From a checkpoint of a small transformer trained on Wikipedia: no biases in attention or MLP, capped logits.
Each number is 50 + 12 x the weight over its row's rms, rounded and kept within 0 to 99. Layers, rows and columns count from 0. The size before them is the row's rms in percent of the matrix's.

# layer 3 MLP up, 256x96, rms 0.143, rows 17-50, columns 64-95
101:61 60 72 64 36 65 34 56 56 57 37 58 24 43 63 30 57 54 51 59 61 34 39 62 51 38 66 50 60 30 63 58
100:41 52 59 47 57 54 71 17 63 59 55 34 58 68 77 60 41 30 62 68 50 42 79 59 45 45 47 37 60 30 32 38
103:31 48 49 41 21 70 61 49 49 47 55 79 64 41 46 45 69 42 61 46 38 52 44 43 33 60 56 59 58 35 32 45
102:47 18 51 60 46 57 74 66 54 70 66 57 42 58 45 45 40 59 64 51 36 46 37 82 35 64 43 55 64 48 48 32
096:47 55 32 60 39 72 56 43 27 68 64 32 52 51 35 35 41 51 45 32 36 41 49 46 72 45 48 43 67 57 49 47
100:42 48 53 62 59 65 52 66 76 64 46 46 33 45 47 49 50 60 88 49 51 63 51 50 41 69 52 46 28 55 26 38
093:67 39 48 76 16 52 47 45 53 64 58 68 57 39 31 53 49 35 36 66 43 42 45 31 56 32 45 34 64 58 46 66
109:42 56 48 71 46 48 50 42 53 47 39 57 54 56 63 53 41 38 32 50 35 51 40 39 50 55 29 58 62 36 32 44
103:69 57 44 59 35 64 37 63 52 24 34 43 47 37 61 16 61 45 51 54 42 34 51 46 35 41 52 69 46 67 36 42
095:30 46 50 57 52 45 46 27 50 31 44 56 52 47 53 35 56 47 46 48 39 66 53 62 29 46 38 44 15 55 60 56
100:60 58 61 52 55 46 76 46 55 61 68 37 62 72 58 32 29 51 37 35 46 57 42 59 53 33 55 54 59 56 28 79
088:41 67 46 61 48 68 46 53 60 52 56 19 33 56 29 42 46 44 29 61 48 54 32 49 17 62 46 57 54 47 58 58
103:41 62 31 54 59 61 68 61 55 63 33 43 37 46 69 49 65 45 57 76 63 44 53 41 35 56 55 28 79 54 22 44
101:40 26 28 62 48 53 53 30 45 50 56 48 59 48 50 62 46 45 62 58 43 40 29 52 52 40 57 53 58 48 25 36
104:59 51 54 37 46 52 44 39 54 32 52 54 55 35 38 71 60 37 35 47 40 30 63 51 67 39 49 56 66 52 54 55
108:61 68 64 50 38 55 47 72 22 46 50 49 51 32 58 67 52 67 52 73 37 62 58 37 60 39 54 53 57 51 31 45
092:66 69 42 51 52 42 30 16 51 56 42 47 41 40 36 55 43 40 42 41 55 54 57 46 46 52 60 44 42 60 51 51
103:79 54 35 48 59 50 45 55 50 57 58 60 63 64 49 36 41 46 45 52 58 57 57 48 66 49 63 31 50 38 64 54
098:59 53 36 44 54 50 38 56 52 43 65 34 59 45 48 45 48 46 49 33 51 43 31 44 56 27 50 47 52 46 74 15
102:76 33 49 58 57 50 54 46 47 73 62 62 50 45 45 53 62 73 50 54 66 42 47 35 37 35 52 56 51 63 44 40
097:64 32 46 43 42 27 58 65 49 40 37 63 55 33 64 50 43 38 61 39 55 46 64 78 57 49 49 56 42 48 37 57
104:58 62 46 53 45 45 61 68 52 61 46 63 38 56 40 21 56 61 43 42 47 25 56 52 43 40 52 46 42 49 43 44
107:23 39 47 41 51 64 45 59 47 70 50 67 46 44 41 41 57 58 59 35 39 62 56 56 71 60 42 42 65 35 50 41
104:42 62 54 60 71 58 20 47 54 56 47 56 49 50 50 26 27 47 62 32 38 45 65 61 47 37 44 50 53 45 45 46
098:42 48 35 58 47 40 32 38 48 65 52 63 35 38 54 52 70 38 32 44 51 72 46 73 78 56 58 60 57 28 67 62
108:42 26 37 67 37 60 55 60 32 61 64 53 53 57 66 56 66 53 37 45 55 69 44 51 61 39 34 48 61 73 56 44
111:73 52 52 41 51 74 44 56 51 38 50 42 55 27 59 47 60 43 45 59 31 30 50 53 87 54 44 45 52 64 74 72
106:44 40 35 69 69 40 44 41 31 44 60 48 50 38 43 61 53 52 47 40 47 45 49 49 56 43 54 69 51 50 33 45
103:60 64 42 56 49 55 37 45 57 47 43 37 59 47 61 48 55 39 52 21 60 21 43 45 61 53 44 59 75 56 62 36
106:56 62 49 42 53 50 56 46 35 38 31 52 47 37 56 51 28 43 44 31 67 55 40 45 25 59 42 41 56 42 60 73
112:66 68 79 59 60 55 46 51 52 56 40 58 18 54 51 41 59 32 56 49 62 51 64 47 43 49 61 49 54 59 38 44
098:47 43 63 54 43 48 52 40 69 51 34 47 54 42 42 31 69 57 36 37 21 47 64 55 68 52 39 42 33 39 60 78
094:34 49 29 59 53 56 54 62 49 28 61 68 66 52 62 48 29 50 37 34 59 57 61 35 52 58 32 51 53 55 39 63
096:53 70 51 48 57 58 43 29 50 38 39 61 48 67 42 46 29 40 39 49 55 48 50 48 40 49 49 41 48 61 36 67
# layer 3 MLP down (transposed), 256x96, rms 0.128, rows 17-49, columns 64-95
096:66 58 62 53 46 32 73 62 70 58 37 48 63 37 58 27 66 47 39 45 44 74 29 39 46 37 39 50 31 42 37 71
096:49 50 27 55 52 53 36 48 30 24 41 58 47 52 40 40 54 44 58 47 33 37 66 50 53 48 45 44 55 67 31 54
106:46 44 47 66 17 46 43 53 60 47 62 46 37 47 42 59 60 66 54 48 42 53 37 14 57 48 57 43 47 50 56 54
092:75 53 61 60 51 55 44 28 63 48 46 51 45 41 44 62 67 80 58 57 52 20 67 46 53 49 39 54 47 47 55 54
087:47 51 39 55 59 44 73 49 30 56 37 47 46 47 63 43 49 52 41 48 40 59 46 59 68 37 23 57 53 46 24 57
099:30 47 52 45 40 66 52 39 54 79 45 39 41 40 23 62 61 38 39 34 79 51 37 35 62 28 34 59 57 48 28 54
100:48 36 65 47 26 55 63 47 58 53 68 53 61 38 55 59 73 36 39 36 48 53 47 64 36 45 73 40 31 69 58 48
110:61 66 46 59 58 47 38 35 59 49 61 63 48 52 43 55 53 64 35 78 35 42 83 49 65 56 59 77 63 49 33 44
106:68 43 55 55 45 49 42 45 30 61 30 29 42 69 71 62 39 42 53 41 33 38 45 61 76 65 49 53 65 59 53 32
100:68 59 47 45 58 63 46 36 48 37 65 46 48 46 55 33 41 48 42 70 57 55 46 85 39 73 45 43 66 19 48 57
100:52 65 34 40 60 36 30 54 52 51 33 54 33 31 43 40 20 60 63 63 60 49 33 49 42 74 42 58 56 66 59 66
104:25 45 50 79 31 57 38 43 46 44 57 53 55 63 46 49 49 24 57 62 64 49 33 53 71 57 44 64 54 54 44 50
099:73 51 44 59 68 71 30 40 56 49 55 63 50 41 35 47 56 37 56 35 49 40 30 53 66 24 61 47 54 50 64 21
102:70 67 49 59 65 46 45 51 37 42 45 67 49 53 44 60 58 68 42 59 70 58 36 50 53 75 48 48 54 36 40 57
089:17 61 50 24 55 49 59 54 55 42 70 59 56 54 64 39 39 36 50 83 52 34 47 39 33 54 37 63 54 41 50 47
124:71 65 73 57 45 47 51 49 21 39 55 47 68 45 38 50 58 60 62 38 50 63 51 37 54 55 20 71 61 63 60 59
085:50 52 59 52 37 44 38 55 20 42 58 28 55 39 54 33 51 58 57 50 64 63 68 49 55 52 49 41 54 64 37 70
102:49 60 68 55 64 41 58 39 56 50 53 48 66 56 60 56 56 59 53 40 33 51 61 41 56 53 35 64 52 48 50 56
102:53 49 53 54 68 56 30 57 59 55 43 66 58 55 68 44 45 45 34 33 49 62 48 55 58 51 61 40 61 60 10 35
101:32 56 30 39 46 68 51 41 66 29 50 58 63 67 85 40 55 41 53 58 66 41 56 52 70 58 39 52 52 37 57 38
103:43 60 55 29 47 42 34 51 64 55 49 16 29 37 45 64 56 47 62 38 40 31 41 43 68 42 59 51 69 40 47 68
116:61 53 45 48 26 42 64 38 47 66 66 48 44 33 43 32 62 37 67 29 34 65 38 52 49 46 39 52 37 70 57 87
104:36 45 34 50 35 51 76 78 46 57 29 40 41 36 59 39 68 39 57 40 20 37 46 44 56 30 49 49 51 40 48 51
106:41 70 54 57 66 63 38 40 40 42 49 54 40 61 50 52 44 50 25 46 51 49 60 41 57 48 34 43 37 66 49 63
097:46 38 49 56 68 45 45 63 41 72 24 48 45 32 66 43 43 32 45 36 46 59 49 52 55 41 09 44 59 46 58 75
100:44 43 61 71 68 55 58 62 50 69 49 68 32 60 52 37 41 53 34 34 41 72 25 68 60 45 43 41 63 77 43 40
096:53 45 56 37 37 52 56 42 77 55 55 60 43 43 55 39 69 64 41 21 52 58 35 40 83 52 57 38 38 44 73 64
097:38 46 52 52 36 79 42 48 51 63 52 56 26 80 58 66 53 49 51 60 41 25 53 39 63 24 18 40 51 60 52 20
081:42 59 30 35 52 70 62 42 50 72 57 64 50 53 57 44 35 48 45 34 47 53 70 79 74 40 74 40 61 30 65 44
105:43 43 77 60 46 71 44 29 43 60 39 67 50 29 51 74 48 46 59 54 67 61 43 57 45 56 45 55 34 46 28 54
103:36 46 57 46 47 46 60 71 49 57 48 45 45 24 66 53 55 54 37 66 49 39 51 51 49 51 51 54 50 42 60 52
090:57 63 59 47 69 63 55 58 24 67 70 43 54 53 41 63 54 30 52 66 50 57 54 59 55 51 46 42 72 50 37 39
094:66 62 60 45 49 34 50 54 46 55 36 42 67 27 54 56 49 35 65 62 54 63 46 48 33 50 56 29 23 39 69 45
# layer 3 MLP gate, 256x96, rms 0.151, rows 18-50, columns 64-95
103:31 45 45 56 52 71 57 51 71 54 56 48 49 48 74 51 46 45 60 66 71 35 62 51 55 77 57 39 66 26 65 43
098:49 71 49 52 38 50 59 66 43 49 39 36 19 44 43 78 64 64 41 43 56 55 53 44 70 60 46 21 48 51 59 64
093:38 53 46 81 41 46 66 49 55 60 75 51 40 61 72 52 36 54 37 41 59 64 52 75 42 52 44 47 61 34 77 71
103:45 53 60 76 52 43 41 64 57 42 52 51 35 24 63 56 36 41 54 52 76 44 55 44 56 49 39 51 42 43 33 48
109:47 70 43 54 52 40 57 77 58 39 38 61 50 45 59 60 55 57 53 33 60 35 50 51 67 57 48 44 58 56 58 36
097:55 52 58 42 38 68 42 75 37 64 65 49 44 53 44 48 36 34 64 50 36 28 59 65 33 51 70 48 30 27 37 65
109:49 57 44 51 57 62 24 67 62 52 48 51 49 42 59 54 57 50 57 33 33 67 41 36 46 27 38 47 65 54 34 44
101:48 43 54 49 54 54 44 42 43 46 53 64 52 47 72 59 27 59 57 52 57 32 40 47 44 41 69 51 59 62 40 49
107:51 34 57 37 55 62 31 57 87 37 49 46 53 70 44 59 52 50 59 32 67 30 40 40 47 48 47 71 71 41 36 19
105:24 32 37 27 38 61 27 57 56 48 39 51 29 40 60 49 42 74 59 60 43 52 48 56 34 58 52 48 36 32 59 67
086:47 34 36 62 40 65 40 39 41 48 58 76 32 62 60 37 32 51 57 21 34 45 37 40 66 62 35 47 54 48 58 50
103:62 62 41 37 66 27 39 67 45 34 40 64 26 40 49 72 55 47 53 56 66 47 38 36 48 62 67 46 61 46 28 53
101:26 62 48 27 53 59 70 50 33 47 75 38 52 46 39 43 59 62 61 33 45 40 48 41 53 49 23 42 49 36 46 75
102:63 62 65 38 43 56 36 46 42 33 47 52 48 51 52 47 60 35 23 49 50 78 67 57 34 57 52 70 45 29 54 57
106:41 44 53 43 60 36 57 32 59 49 41 58 52 47 45 42 46 39 48 37 78 39 46 66 52 42 54 49 38 42 65 59
091:53 70 56 70 48 37 46 26 34 39 47 62 51 49 43 61 59 46 47 39 71 38 42 31 58 39 56 25 65 34 57 42
109:59 73 67 53 28 40 36 47 48 51 52 43 50 72 59 57 53 56 47 42 48 47 28 63 31 52 60 48 65 58 59 41
105:47 42 71 73 65 75 49 63 68 40 25 60 37 44 47 41 50 42 72 84 61 54 51 49 72 30 70 61 58 57 46 65
098:59 37 40 43 50 37 45 68 43 68 42 21 60 56 57 53 46 58 59 38 57 54 45 54 50 47 40 46 34 59 72 40
113:55 61 44 60 57 52 26 46 52 51 49 52 27 50 64 43 58 45 46 63 40 51 33 57 47 61 65 16 45 56 50 53
101:55 65 43 63 25 66 63 51 49 46 63 52 69 52 55 15 51 63 36 38 46 33 61 50 40 41 41 60 27 67 42 60
101:51 71 46 25 50 54 41 80 50 55 61 26 37 56 59 58 69 46 61 40 43 67 28 50 79 33 49 47 77 41 37 39
087:37 64 62 45 54 59 26 42 66 51 61 56 52 48 53 62 44 48 49 34 43 38 42 62 48 35 29 33 47 64 40 62
104:49 57 24 58 55 75 35 61 48 62 58 62 60 33 52 54 58 43 40 31 55 68 60 83 57 61 57 53 61 38 41 46
107:46 58 45 51 51 47 31 48 48 35 15 75 38 44 33 36 41 43 54 55 45 25 22 29 43 54 48 45 48 49 56 62
091:52 40 68 42 60 52 39 40 54 43 58 75 62 42 43 31 64 56 47 66 51 48 51 51 71 40 59 39 58 37 51 63
107:39 54 43 35 43 71 54 37 50 29 44 44 30 76 44 56 55 54 48 60 49 57 68 38 63 37 53 30 59 60 46 48
092:63 50 64 61 49 38 35 50 52 33 62 70 57 37 61 53 62 27 41 48 56 39 47 45 43 73 34 65 60 66 42 44
098:38 41 35 62 15 51 45 54 34 44 25 59 61 50 50 47 40 50 47 41 49 46 48 52 54 54 51 23 51 34 60 38
106:56 61 61 48 55 54 66 39 64 49 47 51 59 39 49 57 53 50 71 22 62 42 66 39 41 50 41 45 47 58 25 60
079:58 20 47 63 62 66 46 39 55 43 33 55 54 41 70 36 41 71 26 53 61 44 45 59 40 33 54 33 33 43 64 56
093:57 58 32 63 65 69 45 45 60 37 68 72 52 69 42 51 47 46 55 50 78 47 45 75 56 40 73 63 50 43 43 47
100:43 51 64 65 52 69 53 29 57 28 47 38 38 53 46 32 53 64 52 31 45 45 58 55 56 71 54 48 70 46 52 44